From a checkpoint of a small transformer trained on Wikipedia: tied embeddings, 85M tokens.
Each number is 128 + 32 x the weight over its row's rms, rounded and kept within 0 to 255. Layers, rows and columns count from 0. Numbers have three digits each. The size before them is the row's rms in percent of the matrix's.

# layer 10 MLP up, 512x128, rms 0.13, rows 412-466, columns 0-127
108:145077069190140117110190151167156128136169090092164088166170102085107096177025166117132135108119121117130171130127119067140114170175116111124105070147118186141144114065151133134139148088088139085168159053070193153137114149168103121077126122105118139086165127088103147148154135174109153106131153114161109123103120188120126135147092134174138177145132114097096129083146150153093094139128
096:176123126137165075144153153137095160136160157142069080149108183112130096114120067097171135127105128131062093109080058199152195163095134104125151141144110087202119136112160110130145139158127079102147127099067082165098159118101125132196089088137159156133160140116145087091056075144183144147109132127141162177134136122159143160092161131096142089097190112080116152147112161109102133121126
094:126153106093159119129092122149078121134126104095196124136125097122149079102123128032102125164118074125132096121159049128103131093128054138142076142141187123117113127122192173160152107165161125132143139103096113112122099127139115148096106127124195101133183194124158175107142122128103110153167123111117094160160107151124125136157134206141165062156131125171097115215071083088094142134081
105:157097126126150140154168128113144135126167114139170155113122073099103145214142096135169175154105101126164130147138120085135202059130150099176129099129111137116082139133147132103152131122013127094113155146140097092047121161138108146127098065132101140112202144138146110187141110140107103123100117126197102129102124173155064069104132141090135156150094119135127082181180155137151169119084
088:107156132128118139087153142149136100153107190083119194134141107112080171185052174105126096115120097172092120161123139125171134123133150131090128080159156139149152142133134083113090135128133123123140107113134137140128137159117109093050137113096144121124075100114080087139207166126197153125151106145109215144118058101172177116132164173155103132184125116064167119123180157071072104152102
088:177135158105136077205147060109122104064061183174108147064131119148118087121139106100110123099134104113133167149128186107171127084154056079174126110120117130143126120136105100095148144103094120119147227088169099144154125124107131104203156101121155058108118137190142125100112159123116168129159107159127146137158162128107132107131096176103118122091126085127131158072175157132076111101159
102:158140183177132118121142169124144110142107145156182141149116150115111133130102142102088150121185181099150084115091131140163179135140123095170163103083102166075167122077158145180106116115168119142137166111137095179119109130086161167068181084139098153147117080055081059142163111137127062096115099201187103119096172103122132112127106091127077064074154130105145126121152149121173161108121
099:135147132114123116107181131072153072132115167097158144098081089122180163183092115116125112154135195145112127060114148102165206121139106106088107091107199108151122133083187103170129138170101120159120134113102111133129065128082131087172152094096141136164101111090081120124097138119084136125115109102114091145126180046166116219153192122120149148102133126165118146095136121149147129067088
091:126163097106141128118108122134181049080115077143084118100174167150145112094118091108131154124195101152063141175167143123109101134150123150104081096112118150150118172165169182159073123072143153080193114111172108134166127137116116122126107125114126118121144119113164100171124204170175124218123112153154163136112159063126132146130166105143066139182093117108075127067118112114100163086117
101:098119102100129135145150047171113099180145119130159147128168111170103206139130145216192068141163143116127113139124106097136124114080111119143189105092122154164156121100189097194108088088113140124118149140089109206078088162134126061107144125123128061092152104174125166089139126140112145150139079078118189121115156136093171120127172131136089114132091109175090126115086100112124149119102
105:107137111092125113123154090063160099104121128127144166130100064155113106100118143124139029112129126143142172126110152124126169130141116144098129154122176139119087150102172119183063145188149118079132111128171150175133088162112113073102102097150163157168134024099203130125139096155124115171088128205100104100174129126154126128192145157183173125125095106102091132106116111108131157108194
100:140112105121152166123165093074113202134157053083120144148169122191125108122116118088203132140108125138113154131087197157134132176101144122103049132113126177112116088078127099179148135142127161124127172140132108128098144112126193159183167073123139127084139139141103161113046131082136136119133160141161122144092128151104077107164085190148066125109112123114146131156150180106181116166074
111:078147097094114103136151160111150077159139112197102176103103157128137081146113192121120080142117118147067133150099168096067123121123101167163144116109126153147148169116132158055084172158203157110121137099101107136122092157074086151180137096142146147111147152137213093136109046180136087155151097135126166109115082147134130192118158167099146115101106148094079129169119165101118120094170
110:106082121123106098177154142069136104160108127093146091074159115123161116187118141153164146170148138126121150121113109087239135119097157103137140085146185136146099058123166166140140094211117191073161118083154154120094118073078150150145097102155139159153130088208047096127155130089132086130132156097112133100126088110126140109126122156172161170137121076116097145137114117123125093150113
103:147158150141197142121131128187155164082125167113133120073147064200165193170112133115132142125108102128106192072131100089126151154176130130126131085158075178111105101081107153130103087139134125087071105157118061142115115096115109109137132153101130108147159163070119113121105119166136090135133123152113119141085142113140120156125121099116229179159153124108182173135114092095042164120175
096:045112076116130151137154176166140200104138115120127107159138115122091134118148100112201128167127112196132183082082084114163142152105118133159099134130103138092096083086197135139072124182135100093121098130146107090111068072172101087123103209149116095130112156229140123156159149173091122083169142128134159122133156133106130143108146125118158137133131149130129142132061138131194130113096
102:131138163128155148108174061162169130144147177158164156120073132093107102111069171095142111121151119107143157163070142153147124127044146099174085151094133118067169121176150124149106076115114108156125124092040145137076128147106137130125138181103178149123116135089119123136135166150154100045110144128157120168084188082144161108166103105139114117121129127100122179152126115157103224124077
100:146123171142144150104151153176188103093061168082187088056101105155130117143121151085119170138123133142097141085095115140120140155087105143135102129071139108094130185112114166162150223152124109129087147081124053150145128132152133145173125134164154103124108168092161119192085136132112113088172126122137121123111140110102105148184131136083169079103200053133095171118131113133100150065120
098:066081202163116142190110107155152095176123108191117146139137111138105147122127116095195090066102066071110174062072102105117145106144108115089109125133129115157162133179119138183129085116076152160181118089136116153119116152132175153111120123143132136155141179141157117146105163151086160110137143151116121105077138131150101111136171132168117166094087152176155087148137026118100159087102
106:104131126142097075129153097082129099124107149098156117163137026102096153117112146098192072093134081084121162104152137151094111158137074086105087135144151154123109105135104154133089129143080100068151186129156124145122127167205136166140129151213150108165143107128171102132132177137069188169185148141104157195161137060127128131160093109170154167158113115095134137151114144151121094133108
099:161189074145172147130111115186121107089137082146092100161147122150111181127121093111133114126096146122157049184106135145085085163091166099126096151114074198094127159115115162170117159120148174093114133127136090105069145082138078136124181130055122191145137109107142152133154110150086108128098175139066117179114197133163176121193113088127139149152141160145184094127143118116126096155107
093:180133148149112090094207135202170170068194167149106139144176054109141112090126144093136103125157104125116090166134130131186120098119095142127099094189154179120124176163133134110154118123111109149110136095139118045097130158104113131139116124195173140119182093141146129129138154140050110176102149144136115162130129070191152101131121128120091110201122089112111150095067116123144134088103
089:128104108114087105206160155092066106101089130103099122156154155121125101156138120097119111129096124103160166188107075115115147109175153174127122080102140129157142133150141117100119174144139089160110213079141120066192080160110145175110085133109157154110091151070109111156134160070135118123142060148162090137050119118152130104130175209179183181121106167145113146121140123101113119096115
103:184106194187151151099161115116058138121181076159085137072126113139158139126079165118179102081154079094142188163130123147120147127082123147110104108124115182082197152156136151173134157148143110150099142155167094152123108125093111132147119129092158162125134062113096087127129080112125097113116161080190121193119125107119123120069174162183173078088116109164069117138142139133099093116105
096:137118115120057173098169116194184162142081179075076151121147125133084180149077130090135063155104126188199099125148135153067167138082130158129114127146142170201145123133120152099151151147095119122114135136123112182131150115082154137099125137129145089060103126104106089154081141098091170114134089118106119144125101123200090097104140151115112136138099200059147153151148127145091162125171
106:138165129096101110159103114095095132121137109080178153124148110106133181124117088094185076112139101176107123109136183133164186081081144114123083150101147156121136108127120116140132140184085216137126084124130127161125155162143118142114183119191122144176142097145100060181139159141135091185092161099090120121155100145136121089111175075144177136152138115080076068096129156181178065167146
102:146134172115160118115116148083179165101142094162132141137172164197152147150181147135170108073119112156068117112085154098103121110118119107136121098136069104048176129136138100128147129156134137075074140131139134124124148124107132084118125185180117127135156164123100123149141155118130069155167135114157190124063178092111153198152103062153192085168116051115099091058106136135100133148147
103:161131097163095102157118127126144074144194135121167151180086154084104143134097163100125151101112130194144106074145118105114148155171096132147109085119107134159164129190060138106159070105078121148127104137181150098096112213134093130106133062134151168121109097156072164142105070207119124187134132146133172145058160187112176119117125119130134123085075104148125112143133137136138148101078
093:155161100175115131071066119127047121120070105128063115115127153172101125138140149117216131086083153192138175126150112131156141077129124089092134111130175147182115096139155193101125195135161178125178103108069133161092101136097138121126061120106110122092106187129133133152106147184155136130104118100137155146103143140102139146121161136209173152106087087074105122121124122092139160155126
101:151141135069176090175153109109084140119133117166111118062118142100157130089075123042166157143099104179186125097157172088146081092125140136172139185120132109115051109130105154125149131066105129155078179117108102097152147146156180166079137154137118111094202096150123162167092163195122115128142133158129131106083149136133164141195081141126152159149141086097109181114146118126133114122079
106:118123137182133113163117127114120162108132136085151170130118139197127102074085144121174198093180137091038114075109114126131092134082071115088141143169102166140118140094101076130121159104094129083104159107191075100155120154116151142137074056169112135152190120102109130141128135171062137092163126171124106173138180133125101185161168118109149156108136107130162139150114162150192098165109
107:143078169068123174144116121107154099135135168172067143160123165156175122150079146079167108131133156093089149128123101195207160155150069161125132156088088106071123117121122155125157118133138134122101223148099116125132134111108147113035139146072126155154134104130088078150124144167116193075127104168181167135082107148132136078120120150129166087132123140114059163122121130124138182114147
109:117174074112143166142125161107121132093103137090109121135127143081132124155043096146166153141116128127181137139150087090167187137106149132175119086090094132156113122103136102096123091125130149121175154139081096105072155130180188183134118152088156218107122161146164143159102163163147158106093157195121147153020097126087154122048105145144097130131165106130125139134109124080096161101103
102:135127108168096103136167150098126134093133090068112121156104098033074175166100126124149082143160086142174155115097148148129122080101109053108100134161188180113134120110117134103088125111118127143148166118119188156215115150129129055101154187147181177099110111132087175144115172105112160130176149164153108164180074126116183150109123168144143092133072137113129098111134144100136116157090
100:114085117148083122110157134147055185089153133089171172138141177163118182133162199186160141178098147168088130137053115105144109097115112141117151103105115177074152154098092101126090196125127129144159137143125110106110154092158144173104115060163150134146096092151099148192128121149140113107113034122103149107116157182140093119111121086079081092080121171133132151173146123109105093139134
097:093116123118132156096160049116118139079073197126169127156163126098155146128128177144104093080140170136151151101154107126116142069137159089099115080131061157141190199146123158158084126137137077161147114120144149128120200173131164160119160107142163150129161134125092131099119127164130083157098129104119136095168159112150123117089135077175073143124098167044147124093145183080057116146096
106:163177118132154133128141073145139082076081160143141069105141165171124186122099159147167161172118139143158161144110131123125099080139121148108096135161148123191088144182114142156080139138145132066147194117125123095150073142189126183089123157114144164129145074111163147093112024126144075192091146090095117119116084168102153157139124163063160099077132147112096130101128109146083140113127
105:136107157192076164147188125127123145122102127167103104188118110101140082176073140129207114120133083083150098137105115138164186146133117132163123149099101170195080151168122134108131140096079112155173106155142140150096118088091199122076091129147160113129175142167122163095081161136104116077155119139144122111159158129102104115155122110091139065061158115085112128200149108117101201102116
097:186138117117129208151124111097150146119114167117096111110132076127111086098129121158149144163164120076158113122117093157148121110175177142127133130138120104144129114134161092120063100093075114113167134211089090167135039075092117105160139122146147153104141079116143138148164151150133129146134078118131192113159111174190103177108113091183150107105086150103090147163223118066092106103141
088:186136116186170140178133101128144225141106136088107075113160119143144140159136148127186101144136108122145091106075138080097173061126109122134123150136156162169128159136144179112174164147099118108115142097095124106107126154125196135139125154183099172175105076050103083096138112144080152126121138087108105115141096164084087115165097099099086125106132134109145065137093162228116136126115
104:164133110097141125094151125164143102141165148149115086103099101136132062130090142092145136096155113165172101167078112109110159129136101178162157116126164104192162103080096075126112107123123150101156159154194151155129088078096133147135127161194040193174147105152182126096068117154174100133157127120109081103124145109129157107183111082123067126190125141100106164108112129143100144207096
104:148140131109120117150144124178159114100169152154135114093142137154101108147077142164096118101118121131099108134060062022200154142145155135122152169144163099134172126141130116157140170152056161116064154136129111124162124067107095146114088138153128097201122153157099148169187135119167160132160114136126108155108079120187117129071154128125090154129095091094121175053175154081074105125137
106:157167117107161170115133115122134107129148128109054100115166152054129163164104068149190137122098145155128089089143057183130143158148185114113102128096147125118160117078164150176130110143192119082106090071092137183101153170141112143173119143125078139061180141149124133118114150143097092131194086080151089162103107177139135133113159147132055165153093123089117075113133138147141120138182
099:126128149103148076115106152152162077149109133082157173160132114115153133161142093130133149051122155117106138164114121144118196087128135154121095128062186108117156103121104114127122140127053164115140126205220103137095076044149187135149139078141093138080197092177137133183079131145147141084122100161146104127161113108096100113163168106150141106182139127094101116117125135121067119166108
103:136115167100125057202121114153110087191114149114176137141149122133164170092149139138133107105125160144090153128080182133142103108123135158113110131172100159092135139141088126103130099097120116161122117083109090176126089164087086102127086162131098157087175125088149114159087159115107130139130101107167099116063169187191109127172119137130130159089121133177164145151177090167071179044053
094:186146124152132172103147108131133142083115116121174082108159179136112104145105142128150096098171104120081094113176088093093209138104182090153102127153054161146101114094151167145156065140140107102110191049166113105155092118108148135110175114129112205113154126134091135189053175136162125118145139121094148134188114122168143127082198129116118145168125151170119140125114074118133173115142
090:158173131144112064135133121127090147086074123201135083153080125134137145095088145118075115127143143096134088065079132152148094142159145145123106181167148131152188172113153135117163157104141139067114209080145159128109117111128184175154132160108077119102125103147093141160150152151111172088133095113155084078145177134090170152145136067139082099082138127092042151147166115146130123142075
095:099078138114163126113135123141072127117163116162162159111130103149135123129118056161184140106170210120095140082105112091111118104069136124177074122116148043131116149147080121107153169142158092128072196141124115100126135142115137157139130080190155110132177102164099181134131173114089109107164163085155096143187144209074136121178137128110099160140138134033126100143115130152137134114117
100:086182129167107145051111163096126122133100148063149131147122148077139109142076078104164127168155139159137126100140106113125113089144110112105114223143096111146129144145165125067189124128133149088178135157085092135126169142057134150198171140080091105137133114076117121124088141199103142169111107123097103188134153132132077090197149115121113113099087141137131129143179095158097180088103
111:104124088079149100110122107033154142139103163078089160101102117157126103124108085150105141096174090127151124107084137145129121139161177112124154130150132089130221166093133155181142166137053142080113155120077112073135094108136163119143177119137162151141124149144126174209128142146183121107172144167169132080080124178179154141121108097152078135103067092157154082124095147129134121097088
097:111148100119161080146079098158142071075130148097130097100158106149137136150154132163149157106163149207099112118084109143090136149135184115086122149101164151111103143133124111188118099133101147160178157104152135116083132129089094141172205120126152135123095194136053047080102159135124194155123112103132133181134057094128125103126103114099046095134116170131122178159111136126088148180148
096:085098095129024104136145150154116111124159188165143060163143078159095169143088101147141106113165157169106128112128105082123113118137075118159095148146137171076103114125104169105123121115119147102156107099220102098156113137099113160142153114176135147131168136138101099133153096137123171154156102126170099122076149159095074122074158132202128160106109203054147135158123165139075090117144
097:158129108146181177089122088118117108143112137131152089082158082108168119117197122045125087083139065148127120139120128096103152050040109149124123109112100178104126145139172124095165115180111102114164108130151125200166130106143137164145105040173167142122161103118114120155105129175131133242102098153149123147118142175124151161133107121120125110108170103161102106131106140120124175167110
099:135107154112112116163120137100141171097123169180128144124104186176090023138067195141165165160092167095115125115100117115078151103103136194081110180102099119134186153173121191135101145151190133103088160098168128116180102180125142124151108120146096102121143146114124133144036093166073119153138118100160083090119119095094124116114126125121082162114144085135144098151143140145129164086166
100:141064165130202121089182164097131051114125189125110142122112092110097134116120117119174131129137131145115065076088103136124172119110157121138098143055094100088144144101095139127144182112103135098090128103206131186163166130122125100119140152129218127135100116108162125193147206147128100174140111149051108203154141167130134097131149117101161112152124094126131115135109116087104108129180
# layer 10 MLP down (transposed), 512x128, rms 0.0676, rows 412-465, columns 0-127
117:170120110134091166159131093102159120100137104114177122108168109104194140163172117145080160128157110186136151121103123089068102121190102139111070111109135143130077131129151099118096124146154131082099071161127087154139115159156139130081159181146155117208182123126164143097069174151164047149111115121103160116178094173122111101144178186098177065112088097147155148137127127084099106093115
098:129098107134130169091120164153112130144087176126130161112168134137123142084122020200130146166074095171159079154142139127079077158102147126189121136126106158116093194145086195066118078096117145202089066157099141145150112097130114133110172131103115096115114150094173163101149085152141126152138130117156154122128138104110066157078161165104135149146088125076094120164183145120146120151120
088:167104177088122118143155117147131124138142144154126124085100111078128134097139184121168121101137179124122149029130180136085185077167124178096181153112124127151134119113092132130084069122135160134079146136099067132124095102093123095136128088172142116141150192113052177138119139135193100112096152154151150110110131197214157076139188072128102130105081118144139109124110178141114151112142
110:134116159114128137096211151168125084124134146159104102128196113143106119155084141104158179113159118152118146140112100136129098188118077113138182098150113158146152136146096082109097153131109141131127132125207148192135116091088072157081095106124091138163149113132084081109141107099183200096142097128125104124154134095120138149073133081127147142122111111107121121139170130215163004135090
087:147113100072172132079162130144160099139129098136157099139118151183119194097142126163102176169165167154150136130110137130140133097164130109121077155132067127130121140133155132083152104168123077143125179155125151108053112162152131202197138123112154144087170051103143087086053096104105118150142164076109092155108137178124114107138083108097160115058081189136138102117091176156131147100137
083:067082142161125170157115130137142131031114139105135085088095090139199082174104083161128140133140154147140073095134109122092148100110152103097133137154121150121176121106172083180059136100101135145095114112080074176080155103120096138107106132165136190140098115078107093093128139104127078155117160134118173145148116124143180144188177143143165092120163175157178160157112183180155135144135
106:119165143132145148130095076106148075086106103161141147107163097123099083123085132145145155143110195093107127121127120149096034130116144061099138064157059171120129167149170173166163124127172126115154170136069114104109132120112152120147092215131160117162146113147096142169162081127097166148112104073124118151207106174138108174126137193143078125139180098107178132094130116100134104148111
110:166146139101066124161078133150109129089173109102104095157078139179109155131114109129175093146142134164094108091090072165105143155106121114121135136088141112080147090207105159078182146104184189113183092104116145161171158083118108108125123161186105090108143106173145159130203108127139072113084094112132178119159125170163119096114106140155105123175110109151164100158140135127055084181134
080:080170158144132144125124161174111131099131147095110123172126095115146079188062139127131089177099142133166152107148093130130150088151128137130097177129098113115066134107127103185158124128077100151066160154105124137144174095135095094119162137192144074111148122095111094159088106161065066116111181130106115113153133166163132074146150163098212184059094101174174121173125161165118113092137
099:081198056112144076136151094163153088160092147138101098130164120134148164133195142096153152101179030117138157165160105100125129139150128110099168099173148163103116157080136128174134092167125079116102149143100121163129098132098119070136094141152082164125156123105159106107153144124101136168130182111107112202077155114135117129093139125104140155177049155156142114172149083119121043145140
120:104162104126096057133079158146095132119113064148139122129059104110163059107086150090077159095130051151159138143130117120068117090191099082188127153058141161132147151154153103091149143138226086144136154088119215168180164177128134123135125143164097110095131112143125091126143141101168109125162154160123142169126144130138141124127072123129107168166151113150151111141105154168138101110111
094:135163131148049104085160116148115101125112089180142182115110117177145165132203131183090090058099110100072148116159113048088130135148117137123095105186178121128060175099093130096167092159133157078166093149129147130073164158126119104123156123110122102129134127205142138121231136117089155133116106086166139103095118097155111158149130123127193138146097108118125130155134130089129089131119
113:078124116150096089126162113063106121083056086176083102168186145113123123146140164050144115183132103144099123145120162090160129184140109147195122154111125139115169083130138118151147119124182191102132148115141158112124133157113158117114173066127139151099105161166170127177091044126132112112098086173187148139125110096131097136080148152123134171077061121139077118144132140115142121204128
115:193135069174124171150120123153110169145120095124139197156160115153141119127049119083130145128109159145170149120102112169117122108153176152137118183084122074142131102127092057121116042096075163120143101139107159153113148112090103096183163186108107139148155149111153152119094218115163153116136068088147121186154118123111098126173093121146088176110090156119122138095125072097087153131155
098:162132136193133086136091119101124086118163118123128058116064114081101150121141140117125106119092119099130139199068144163103165130110085121141140163182135111098057107148162118165174125085138113146135163142155143106096131178174174131125099133104216130147091181120147073178144130156113149103127165144142121087069082117149126090140107101242104076168135132153096150124128135080150105105119
098:182078189158089127127125106137106116061128138137127114072135136097109151161059127143154187129132135143097088147183151121141101099174099136147112142102123111127147104065146123143137134098122099168043167150126126116117152113109156111129181083169053167104131127110179156151145158170134120157167091105151068142073119141070137136145161130165046114158083156108080139176171155171177096113145
105:097098112076203170216145098086126128099129146147134117121101179142120097140134178109180204157147179091106103093186153157121157124176113156139159118139123156172106166099106094097100137103123107123150122148160065115087159096111106136065113141157114105156175107119139119128155154145095163132148067084157080157098115128108142109110045138096105169131092152062104136104170131082177110154153
098:090179164118169095201118102111092137116102136181138143102152097131114118101123107145158136143101143181123139132112105145142060145137116130068171106147145133106156142103131125152173154112160104089141123121091057035106140203139109161132128111108142139139129116095073147093151158158113096125090097052074180175159104121177144121148117178121113079123134202079191155093151136130165107102191
096:154105211139113104138131128203121132162140050075130138122169161211179102139164123072111134118058091108159111099120106092144144126166139142095080158088105136113120088094123117091149082149146082094132137128142149147081114129147104195187093143128154118172113191175176107124164129114206115115099106102119152099081178119119145149135127155132128095162106106137134179148059151132128122088102
106:101098116149130144106155158120156160133076087079152146157146162084090056154110131123145152104136126155172096134164120166074155146154078123134101124148131181151106118156151096129061125078161147117099129160135075144174173132124135168134143139105080156147165071106045100099132179128083122170137188161086148137163154091155117117105137119106116179131194201126133145045096096142080139157097
100:162121104073084104145158112152155149101083142086213132148143117109188115110140130164126098143138122148071118133148112087170206111164140123120090116110137075144119120173136103176133144127146142135196096133109127105170141122102133163161112123104109145148179143171088216119050095176057088158101131081120169068146082127065122118125151151130108139109130152093144119141145096109061121109187
093:154134104133164108151124110134092141082109120144178103127116145175181147133105167134149109152145115109095105153119173119106192153196155075075137170129098054152118200114137114090084161085139105082135177113168142119110165127083125097122072148068120124172095083098183139127094074173075163103083109115138170132131099168162078197057123150098149170101132141167110129115122144141155135119159
080:077141112194145131075129159152130139063131097191121119102103119142113172150039127180129129228157150182119061081114152140175116112136143130118141146166136098109146132015110094132157112114159180146111158132150164131129121098167106118119079081217105135142121167140121117106101144088105132107136131110071146102116126179134103135147131132129131112074072145137120137136163107164172116142154
100:139161125089191119131121121129210161178125065120161159112218109090089103151174086140128130134139098142065167138139127174110118135131070167123126131161101131155119149120155158115041162144092105159106131118153098158163119120058166086079081143112144105147155141176140101144091142088096111171167146144125111123055168135138106180158097126118137048132158089079122118079145124137162109123128
094:118165141122133135097151189113115104139151076158190159152135071201115047121173116125156181151141084085099119098130096103152091116156137177107137150101090151124152078171126098112128167101135145133161137118205134125088126098170098175111132114076169143158143100087118085157102112086113123122143180104136150069143162143108179160057058121162140111108121153170152154121180090156096100150092
108:124152135156119119145116130144119189070128151164117130103144088134110140163146143184108183132067145179140177138099137106148113197138099110134086067184072163128167129126162193123098106076097125114134135122121100167107107149134161161115080085115062122169173122133193098060135132160079178108180113099137158086132155057121093122178094118170098102166085102123107167159143101135098118118087
086:164150095096229155150132130105113068125099118147074185126107149105091135146122126081152117154108202072137113114226103193187131073139064164134127072159138140108147078141134160094084139147123102128119148157150142190152117102095126082102071152150122106141125130129122088155133184061133082096128130126150129105171124096113122111138094187130153118140102162086146143171155135119136100140099
098:117167120095038170128140131100094077145145117129143110146144133138158139133138179177085155106208074176086110116157149133074112177137088110111159174140136199125094087125053112159167149151104133050103140144137155155081124185133088139125135101131154157110145126113095090086143125114202165107058111123143134104161093148133095130118139136150086113161155129153096057181166125120132168130106
093:112075181141138166163090099137121075077075078173135138058151227119119163120148101125092172141106107138059095100133134175152142135139128143162156129101143152090149126134157124121092178164089140069082148079136104097109075140095121135106117089117154091138157111118117169134120180100161134132115148092195106134190149113112147118127135179146136065124127118135165192060140176144147133172114
098:171139119131079120112144168125164113156111162108108151152149131146120149089148123142111172084136101163090091159126095123157094196121083135119156124138163163078170168108125141132079140131113154182192115155095169145072135119098099116175112110147055096148081082074153138101179118069067058157133139115159112135162134111085116154145222127117122107072154137143130138121129186137159047101155
116:146188158110132141161109147116146109174114136119052139128112163145140074140127079130169121173140097062170136151173173162063142108125114108094063049210110104098119117103125142094151150108201086116141128164113156100093133172144139085178153122155133075141126164088110131159138096110150102156165103122159063107132098092132138135132117166147150134138092126141128031091159147173105177114127
099:161147149129138158130156119093095080146154166197153143113130128109111079150129129095136120120132114118158158180103123101084100107128142138097129129178151113133147104169098214094116155148133068144119146122132093147138139112148161140078122122080076171078102049192158101140233147110090167051064150145115139129122097123100154145140031129153097147142128114079111135185129152156161112148130
117:100052041109105169186114098170184124110130147129162127086144140067097146159163150172137095105180112165140113068126085112104138158106095144192095119089164117146112127125139093155100153144159131102152117159104090132125163095088095148144160179115066113144101145157110196135127188134130113129066185133102117085188146143124163111193153117092095126149135118055121133077128127116118146145165
101:157164113104134119082159165106104109100096091118129095101162121096168117123112096072150189132080153120136127141090150137083107108124071223155158106194131090102148150141192136143139115169179116107100081170105136159086160155106117199117163191096149118167121127107139134066065133120105107106131118122105067112108110155162115171130199177083154138177115107103087159192125143143118126116114
117:225192113126124139159166100126154106118140095135101097136175090135129161138107073107168119108089167088133126164134172122109161096135151161206019138135127099229092130162113128110135128099147145106133114130098162128154167086138141089086141119129091137084152162073099083150127132141079085125143181120128133114157139144130127147119080128192109140101087122128135100152041156156136163126125
105:135080156092182127133147136150136194190121119077144120152152139126147158123155075099092081109131096167158160109097159144170123140152166118126127161115168117096160099128113084118149104050056069144120126150121089149114125127152120086088108150085189146085111110119087157208103139134138067124125135093169183217089107082095162108128177117079119165064122141168120104140129164131132135157138
104:123186139140117100127092112160126156197151022150093142204096100145158200113133103128139095136159107128105126147120111174139170163055113141163070116104150138129103123112075131163163172131125117117109101094159153106118115183151163101113174140142107169102116087146087127137132137132196081066097120175093124099117153132132132164121108107124069150140139094142061200122146122143140062173132
105:092179118157087138102152149091095084098115130090099129092120129133157134161160170101152124107121162065118132119141139190124145104156178135127085174106109142130176102118163083097121101090105141139115097202152172070175098145100156178186095095116142094126172119157111141129138140138091118128182064093121114115173103211149117099068153128063125198097158125122174074140081139175149109130149
097:084140121163132158149113140124091177124132125087109127081135178153091130189085075100138192152175095181106145185119137137159171138126209165170127133189173129137069126133087116134094049124110125105074092111127155152115158160145149129174174111189091147107140120150091140096138095127121081140175114163096090150066142102140133137093158108124118185153093095136071115133093141107106059138122
084:111108098108130147131112079184124116069112084133104158149098094121148149088128105161093181133099148183042146130146132113166166153187095091159139089086118090101142121113131101125093163150160170083164162111147117118153111182053140174084137137130141065141119155098136141168156126206158091113125086137137201193109170088133086096074116158134141122125088126172105123175152103142139083110152
100:086183104154165088184157100143130122095135146118170152123108133073105181147151150102144122133083114197116157132137111109114128120110127090099143151099151121109100104067117157155126125126125106090156054141100158102158103117125165106132215057152132186097124099216131079071198161136116123112108118073135100171143181168093106063139153146163115165120128152134150081112113145170141164126078
105:106124132124173085092119111123085161134064114157153124136116128097105117176154152122113190115090147088105114152114148198079064149129107117146103107124154179139156102108113094144099183116167108209152164075121147132086149214113175111142033099116135183083141139130125120125062175105132074173118122157148109137144116144119108165191098114120140163138121165109186106165145119073109158107118
101:133187143174205117129126124114119109155081161147120116136059056124164114117156109154124111092126113072155079088104139144117115194131233123147170123099125125138132180180152190121153133113165110134133061095087132188148152087128085089138134125153115104113134121157120136136137132168151114127131147129116104113153129152123147163138060092187139067086161052089145154166125094108123119112063
099:136120131104084132141116131134102132125135151108138130075113146083100140146130153127147137133149164147098084101129182158168160101114133152132201166189078133082117194120060194065179070085099110175091098158136128136150135085138107178169068111154108168165140159087139177123121124114077071109098137129168102109102136200133126166096108107124112139179120145089153063138173076159150129082119
109:111082117167131182132093138104153152142142133149091140116132143074146151095139100197120150056103139115150136160183107093122138105159139178136027049109114072126116181105098163126093062163092112123144160188069153106122123093184129149139120156133165149148145175135153105161172140061135120147090147139115125069151176173122108140074099145106118127106085174115093154113084128159152158128122
102:177096149156133102139143163101090136205133116160068101142175095115171168065170116107115176109109136133082120104124149157115134182109126193076151111133180120136143150138133154124077105163083088099155083111151122157169132179100096099147122169117141113130098136115123160116142204136123118099134137149191133135072151120097138100180106124104118122094209084130114110109067167098091030120137
092:165104103153136165118156139159165123158111110139082061145133063072055096081195170175109132151116158132148110174148052089094164145140159100162170087131112156137137173099083072115112139130189168143172121094108154139145114164132127131132122146155139092076113104162094126160108114123109120176203125135103071115119101148099123092117117060116135109178130157155166122146154182119067107176117
091:149175163126079108107127160118132180164105118082132173082118148098117133039181176144155098135123051211153108138091089094122093131162148124154120134092116159141143087110142128179118054142140108103180114123149122110102163108138150146119093096148130160115119090184186082138069145180133100128134146157117105088076115179176118059185106138088107139110110129190155180145122143142134141130122
100:108164084173153118116083181146128147114123134101177159121153088075130144130146120166141164116123115157195193084191083111108185096144104111104181146160051140167159127080117115173122160105087157120147110087156130129087134095160120112106142109129121106137123128127198067138146140133179102165090138147136118075148166103096135088115136095131122034136162133114033084166156149164114127120111
104:112118095136139093124151150126132137181123177125177172099122160130142092155056148171079119147099118146128122132057164117069076117077155125155164123151142075154181106136152126200140153092127144116114134109117133133182161159085177063169132093139144185164137060111148095168075113139154087197120129143104115097170114079161100105041173105151110141124126123091116106119086139116148129090164
087:129160111142110118164142139108142156131126096067067123135141085146153155111065062150097167054146126077096173085118165123102123125104130145163143182150127075130170086096131115136162149188131093172088113140155141126109110116194124141098156101119088163087157139163116095153107098117191150157123123206157151140144114121073134189152186129120162087195084112132090093109089169075161102135140
101:094106155112115101145135178121184163143162112099067120086117103090129163171154110115139094156103173130148114084122109205119159111154118129159180162154157201093062118158086079081148115152114093122145207158162067123134086126114172103165145110096127157102140106146167147171083130095123157139127082097189055107139150129112159145080125087179107126082147065113143145168133101125159134154121
103:103099094093078153095141134141127149108109162122112071113146125164097181176115132127200173160136180124145121143124098140131202138169154118131150073081090076144091114129144100080104136104140106103109179109141194114157116071140108162115134150121069176110176108145129159120127103157106084126120096125129112149105067148136135166053114113159089154126084157085121101181139140119131136249092
094:073123098080177115194146120174178116099133084052140145136145156051127167143113123176105111141152168153130107100099096141098136161148104119168197167156141069111153148120159178166121100130133103112160171054134099139087106115134103121176118109126140123140128132085185136079143114102092143137100147102133195119160124132144085148128163094151160086132106108203130117061117095169154055123120